{
  "n_head": 3,
  "n_kv_head": 1,
  "head_dim": 32,
  "norm": "rmsnorm",
  "norm_place": "pre",
  "norm_eps": 1e-05,
  "rope_base": 13600.0,
  "rope_fraction": 1.0,
  "attn_scale": 0.177,
  "tie_embeddings": true,
  "init_std_up": 0.0455,
  "beta1": 0.95,
  "warmup_steps": 0,
  "final_lr_fraction": 0.05,
  "seq_len": 128
}
Each number is 128 + 24 x the weight over its row's rms, rounded and kept within 0 to 255. Layers, rows and columns count from 0. The size above them is the row's rms in percent of the matrix's.

# layer 2 MLP up, 256x96, rms 0.392, rows 101-131, columns 32-63
size [112  99 110  90 106 100 105  78  99 100 102 111  44 103  99 112  67 108 110 109 105 114  90 110 100 111 111 108  71 117  77]
[[169 111  90 162 159 143 131 171  89  99 127  97 137 174 133 163 157 123 148 112 118 130 123 111 101 162 109 105 148 144 102 102]
 [150 130 135 122 127 140 139 171  92 106 108 114 111 156 115  74 120 122 175 125 116 122 127 120  92 133 127 114  99 108 102 144]
 [110 144 120 134  97 116 138  91 144 158 133 186 111 159 109 153 125 101 142 102 121 120 140 142 138 143 152 139 124 130 158 147]
 [117 116 136  75 173 141 126 155 149  89 128 151 127 168 126 118  93 117 169 178 126 125 113 154 153 145 152 129 156 122 146 109]
 [145 149 122 148  98 122 120 110 158 135  89 142 125 134 127 165 105  94 170 143 114 106 114 141 126  84 102 148 111 133  65 165]
 [117  91 149 181 128 120 148 157 109 126 124  72 126 122  78 114 147 144 140 132 105 151 129 119 134 127 104 109 153  87 157 157]
 [133 142  81  98  70 190 120 120 139 140 161 177 110 134 132 112 120 109 126  96 117 147 110 123 140 105 124 155 141 148 116  98]
 [119 105 112  99 165  83 165 118  97 121 146 136 140  87 172 107 124 124 142 131 114 137  90 100 151  61  97 128 118 134  95 137]
 [133 101 110 125 144 109  97 109 133 152 127 114 104 150 121 162 150 151  99 142 117 143 138 108 161  74  96 133 110  99 170 152]
 [116 120 104 143 127 191 107 117 157 143 143 128 123 139 146 131 162 114  96 120 118 135  92 136 137 111 112 105 102 109 138 152]
 [129 101 114 120 120 117  97 155 114 138  87 120  96 137  74 141 124 117 113 123 144 105 153  92  85 136 109 119 112 144 127 120]
 [ 82  95 124 111  82 157 120 133 129 137 154 117 121 120 112  87 152 138 113 108 144  87  90 105 142  86 142 162 108 149 107 110]
 [108 115 115 116 123  73 139 156 132 147 151  75 134 133 106 128 144 150 139 131 155 102 195 118 124  75 108 114 155 161  91 100]
 [157 123 170 118 124 109 175 115  97 112 152  83 134 139 123 123 148 145 118 105 145 148 154 140 143 141 162 143  98 171 128 143]
 [ 79 163 133 154 166  96 158 143 117 108 117  64 100 188 110 116 111 153 130 141 108 122 155 156 129 127 137 137  93 152 122 151]
 [120 141 129 131 145 108 136 103 142 161 138 107 129 130 128  94 147 172 149 132 118 137  97 152 155  79 133  72  76 109 156 171]
 [137 131 138 117 161 109 121 111 128 140 131 165 143 147 144  92 128 158 122 132 165 113 144  86 143 114 151 127 124 123 170 138]
 [157 118 157  95  73 102 110 112  89 161 110 152  86 145 100 101 125 160 139 121 176 112 129  95 152 170 157 144 120 151  92 147]
 [125  57 146 149 141 126 146 164  81  79 124 115  99 158 153 103 123 125  87 134 139 137 122 138  69 115 103  75 146 111 113 129]
 [128 139 114 133 144 141 128 143 150 127 130 137 107 149  98 168 116  86 113 163 104 136 154 132 143 145 126 122 119 162 115  85]
 [119 114 177 126 100 166 131 150 119 120 128 145 105 140 183 112 168 119  90 122 108 127 110 112 112 153 164 138 173 137 143  92]
 [ 94  98 140  90 111 156  87 150 161 123 123 109 134 135 112 132 128 145 105 126 113 115 127 127 136 153 123 114 135 139 115  66]
 [148 123 100 142 147 137 158 118  84 161 132 129 139  85 117  95 116 132 137 147 125 103 120 135  97 137  66 101 147 126 164 128]
 [189 150 140  94 119 124  95 137 112 145 140 116 120 136 133 143 177 148 111 121 112  75 104 164  93 134 116 106 166 134 101 151]
 [118 133 112 106 131 108  98 151 155 110 161 121 127 132 110 128  94 141 106 128 131 106 121 176 128 170 135  95 135 125 133 128]
 [109 142 101 152 128 156 188 137 113 149 138 152 133 139 117 114 130 149 102  74 140  98 188 125 113 146 127 115 181 123 120 128]
 [126 133 113 138 112 123 116 117 140 115 145 119  92 127 140 132 126 138 152 115  69 143 125  73 135 147 144 151 138 133 163 110]
 [154 161 121 143 104 161 118 111 148 103 110 147 118 174 113  90 110 138 168 132  87 176 147 137 123 144 125 140 121 127  98 124]
 [150 131 135 134 111 144 112 112  86 108 133 146 136 110 135 139 115 135 142 117 140 107 122 141 144 103 119 153 132 113  94 152]
 [191 125 132  72 117 106 153  77 129 159  73 116 118 122 146 139 116  96  98 137 151 113 143 145 169 136 165 141 135 173  86 147]
 [ 98 134 115 143 157 116  79 147 105 111 187  99  89 109 124  75 134 132 102 166 145 137 132 114 140 106 119 132  90 154  96 129]]
# layer 2 MLP down (transposed), 256x96, rms 0.153, rows 101-131, columns 32-63
size [ 97 109 103  88 104 119 110  73 107 102 102  98  48 101  95 118  67 102 127  97 106  98  89 108  95 109 112 115  81 119  98]
[[135 141 176  86 110 103 147 123 140 124 167 135 158 112 124 147 112 102 148 128  69 139 140 201 144 122 118 148 131 111 140 134]
 [114 122 111  97 133 137 134  88 137 169 160 167  94  87 102 116 117 179 145 149 148 114 153 124 147 151 135 103 143 133 137 144]
 [151 118 133 135 126 117 137 106 127 111 144 121 136 134 114 130 161 129  86 110 121 157 112 145 149 119 122 120 159 141  72  76]
 [138 138 123 104 118 141 125 127 164  93  87 115 139  85 107  98 130 130 112 124 136 132 154 103 135 110  90 189 135 108 101 122]
 [ 95  86 147  93 126 110 106 101 122 162 131 100 142 115 133 126 142 118 123 179 135 149 131 146 147 110 121 121 132 147 140 145]
 [161  55 100 120 123 115 140 147 144 156 171 114 127 115 130  95 167 144 130 150 105 136 121  89 151 104 113 180  96  92 133 112]
 [125 104  95 103 110 132 124 162 136  94 120 101 157 134 146 148 104  95 183 125 133 147 193 139 140 141  86 143  88 101 152 127]
 [105 135  84 177 148 164 161 132 122 127 158 100 108 129 151 103 145 116  77 121 111 143 127 178 115 125 135 120 113 149 111 101]
 [141 101 137 151 137 166 184 147 134 119 155 140 102 124 122 134 104 131  96 158 179 133 108 115 154 145 191 134 159  96 125 142]
 [143 164 100  88  87 131 137 100 146 166 144 148 129 160 118 189 137 135 141 154 105 163 159 143 140 151 116 105 132 154  96 110]
 [144  72 129 124  93 144 130 124 107 194  87 137 145 113 160 103 118 132 157 120 104 120 111 134 118 121 108 102 143 128  85  73]
 [101 130 132  93 130 105 140 108  71 149 117 143 135 109  96 111 125 156 119 123 142 122 142  84 119 110 146  88  91 152 129 127]
 [ 97 129 142  87 114 113 112 151 173 152 110 124 119 155 128 145 111 135 106 130 149 154 132 121 139 157 114 111 126 158 110 115]
 [135  98 102  97 100 146 135 141 126 203 137 153 145 171 133 163 131 145 162 141 121 100 157 115 126 112 131 125 111 163 132 113]
 [122 164 139  82 140  90 137 112 162  92 131 137 147 131 152 151 128 150 112 136 131 162 122 131 105 119 139 116 133 167 108 121]
 [153 145 146 132 137 170 156 113 112 144 115  73 118 116 129 130  92 100  96 140 108 132 186  73 140 119 139 102  97 120 101 125]
 [133 154 168 118 136 153  65  75 142 104 117 135 117 115 100 119 117  89 159 113 148 110 128 138  99 116 110 120 139 141 154 133]
 [154 111 120 153 135 144 112 129 103 127 120 102 174  90 128 163 133 142  82  70 156 152 170 133 161 144 144 116 146 122 116  98]
 [121 125 138 131 122  87 110 114 141 114 158 143  91 133 136 145 132 113 136 116 144 140  78 102 140 115 148 145 140 133 129 155]
 [155 134 141 144 117 173 117 130  74 118 144 186 171 179 165 133 145 159 147 134 121 131  89 119 140 175  92 147  99 158 122 128]
 [ 68  92 161 160 141 134 139 163  77  65  92 121 123 100  85 104 123 100  73 142 125 120  98 164 168 155 127 113 154 117 140 154]
 [132 117 113 147 113 115 128 153  78 136  87 163 122  96 100 153 119 131  83 109 158 148 112 119 111 152 111 104 127 176 136 124]
 [131 119 113 121 142 100 125 128 150 105 150 126  89 123 155 138 123 147 160  94 137 124 163 113 126 115 149  76 119 161 121 125]
 [157 115 140 130 108 132 160 104 130 103 105 151 116 146 102 112 117 119 124  94  81 151 160 114 133  70 127  81 120  84 146 145]
 [131 148  94 138  95 147 106 126 151 124 120 153 119 113 140 118 171 146 115 100 179 148  70 107 148 120 149 120 124 128 121 132]
 [154 107 171 145 131 116 142  99 154 167 118 116 132  95  93 115 103 122 141  81 137  86 153 140 102 161  70 151 122 132 122 117]
 [132 123  95 136 136 133 117 180 105 130 156  94 123 106 108  77 109 139 119  88 137 149 139 140 118 156 138 116 108  82 164 139]
 [137  93 109  74 109 163 121 152  84 124 168 120 121  86 152 154 117 161 103 156 120 161 126 158 116 184 112 132 137 112 111 125]
 [140 108  93 104 119 110 129 125 173 138  97 108 132 103 109 107 129 134 149 111  97 149 131 104 131 130 137 149 121 127 135 157]
 [131 118 141 148 111 132 117 107 152 161 178 119 100 116 110 126 143 156 127 115 106  74 104 160 179 107 160 146 150 130 127  80]
 [145 133 145 127 124 124 138 118 139 101  81  74  96 172 127 105 185 105 123 138 126 160 145 156 132 139 113 135 128 114 120 144]]
# layer 2 MLP gate, 256x96, rms 0.372, rows 102-132, columns 32-63
size [109 116  88 111  92 109  71 106 103 106 107  49  99 103 116  59  99 103  99  96  93  99 109 114 109 105 106  79 109 101 104]
[[169 109  91 101 160 100 133 121 141 137 122 164 154 116 126 150 112 116 123 170 163 143 168 148 129 134 120 100 144 105 150 107]
 [147 129 132 154 138 154 133 113 130 122 123 142 127 122 146 142 105 124 161 145 100 139 142 145 119 148  94 173 139 146 141 106]
 [ 98 116  86 136 174 134 121 154 119 132 147 163 136 148 103 170 136 137 170 145 130 137  99 147 132 145 151  99 128 124 142 148]
 [106 146 106  94 142 139 173 140 128 142 135 149 107 118 188 165 141 105 123 143 150 128  80 158 141 117  92 137 163 150 192 102]
 [155 160 149 112 129 116  97 103 152 128 134 130 117 161 146 152 131 116 150 127 153 106 135 109 134 174 143  99  92 206 101 173]
 [114 135 123 175 146 134 138 143 170 129 125 131 127  86 124 129 113 133 127 127 165 162 119  89 102 140 128 152  97 140 124  92]
 [134 154 150 145 108 155  76 126 126  88 127 115 135 152  57 161 135 132 109 135 150 131 133 133 120 173 137 153 131 139 143 107]
 [153 120 167 152 117 111 135 116 145 131 129  89  85 116  97 132 114 145 143 154 103 123 178 112  61 117 124 151 131 173 125 128]
 [123 155 147 121 151 134 129 164 131 124 152  81 126 157 119 180 130 160 157 111 133 131 131 109 126 118 150 104 157 125 174 113]
 [101 150 140 113  80 102 116 106  91 104 141 108  78 132 121 113 185 162 145 120 131  99 111 145 127 132 167 111 155 137 139 129]
 [ 98 125 152 124 139 148 120 113 131 124 140 126 125 150 136 131 103 113  84 141 127 153 191 149 147 132 125 116 131  95 172 150]
 [152 158 126 123 127 157 135  86 136 108  85 158 117 124 162 124 124 114 112 145 102 153  77 108 127 177 127 147  94 102 161 158]
 [160 150 109 146 139 160 122 123 126 120 136 177 167 101 132 139 160 119 142 103 105 101  77 130 116 126 133 124 134 119 108 145]
 [150 129 134 164 132 141  78 145 132 131 151 172 173 139 154 108 126 135 116 149  89 112 149 179 104 155 132 104 130 146 177 150]
 [ 96 115 131 150 158  93 144 110 128 158  89  87 109 180 166 138 138 131 173 117 114 183 157 149 131 117 152 104 106 118 140 140]
 [157 113  91 104 149 110 114 132 138 147 164 150 135 149 150 107 109 157 109  95 182 129  97  98 128 126 149 103 150 115 147 122]
 [151 107 144  82  76 119 126  90  91 149 125 139 153 120 148 146 158 161 134 120 164 121 118  89 160 113 104 149 107 141 117  94]
 [107 159  99 113 122 169  98 160 145 142 146 122 156 159 107 142 124 122 141 165 112 148 142 115 146 108 125 153 148 125 143 121]
 [127 152 153 128 129  99 148 129 142 124 156 142 139 130 129 134 130 156 159  94  97  94 140 173 152  50 158  92 143 137 131 135]
 [143 125 102 141 126 131 135 151 140 128  88  85  63 123 140  99 141 123 124 150  76 120 141 129 163 126 127 128 150 119 179 134]
 [104 108 143 100 118 121 123 153 137 114 120  85 129 115 153 111 127 156  87 131 146 172 148 104 179 128 107  95 135 146 141 107]
 [112 128 114 170 106 141 131 140 127 120 147 144 109 150 138 169 149 115 122 134 152  95 124 100 155 128 175 149  81 127  65 111]
 [147 114 175 138 115 115 111 128 115 147 146 131 118 118 146 133 145 124 174 103  98 160 104 140 110 162 155 174 149 166 119 109]
 [146 164 111 176 136 144  97 125 105 134 133  89 128 112 142 124 154 151 170 112  89 129 125 137 117 165 143 165 119 123 157 167]
 [134 166  90  86 115 136 117 146 166 119 135 109 142  88 125 140 140 113 193 142 136 150 101 140 116 143 116  96 120 146 121  93]
 [ 80 107 114 138  78  85 137  93 119 129 124 112  90 115 160 163 141 119 172 107 132 126 101 105 126 123 105 143 140 158  93 109]
 [107  88 122 144 153  90 126 122 119 154 145 105 143 105 167 129 135 123 115 115 137 110 100 119 105 114 134 115 108 143 187 118]
 [134 150 111 115 125 117 127 126 214 137 145 136  81 160 118  92 117 122 131 143  82 149 136 122 135 119 110 105 107 134 174 124]
 [154 101 116 119 129 158 117 146 118 131 167 103 121 111 150 165 151 146 134 112 123 121 111 155  72 122  96 112 122 142  87 152]
 [151 139 117 166 140  99 107 146 170 132 167  86 127 153 135 114 145 154 138 150 111 142 106 146 121 126 133 130 116 133 108 114]
 [157 146  96 105 113 165 106 153 129 129 121 147 101 124 148 115 129 143 135 138 125  89 133 153 155 182 123 162 153 130 130 131]]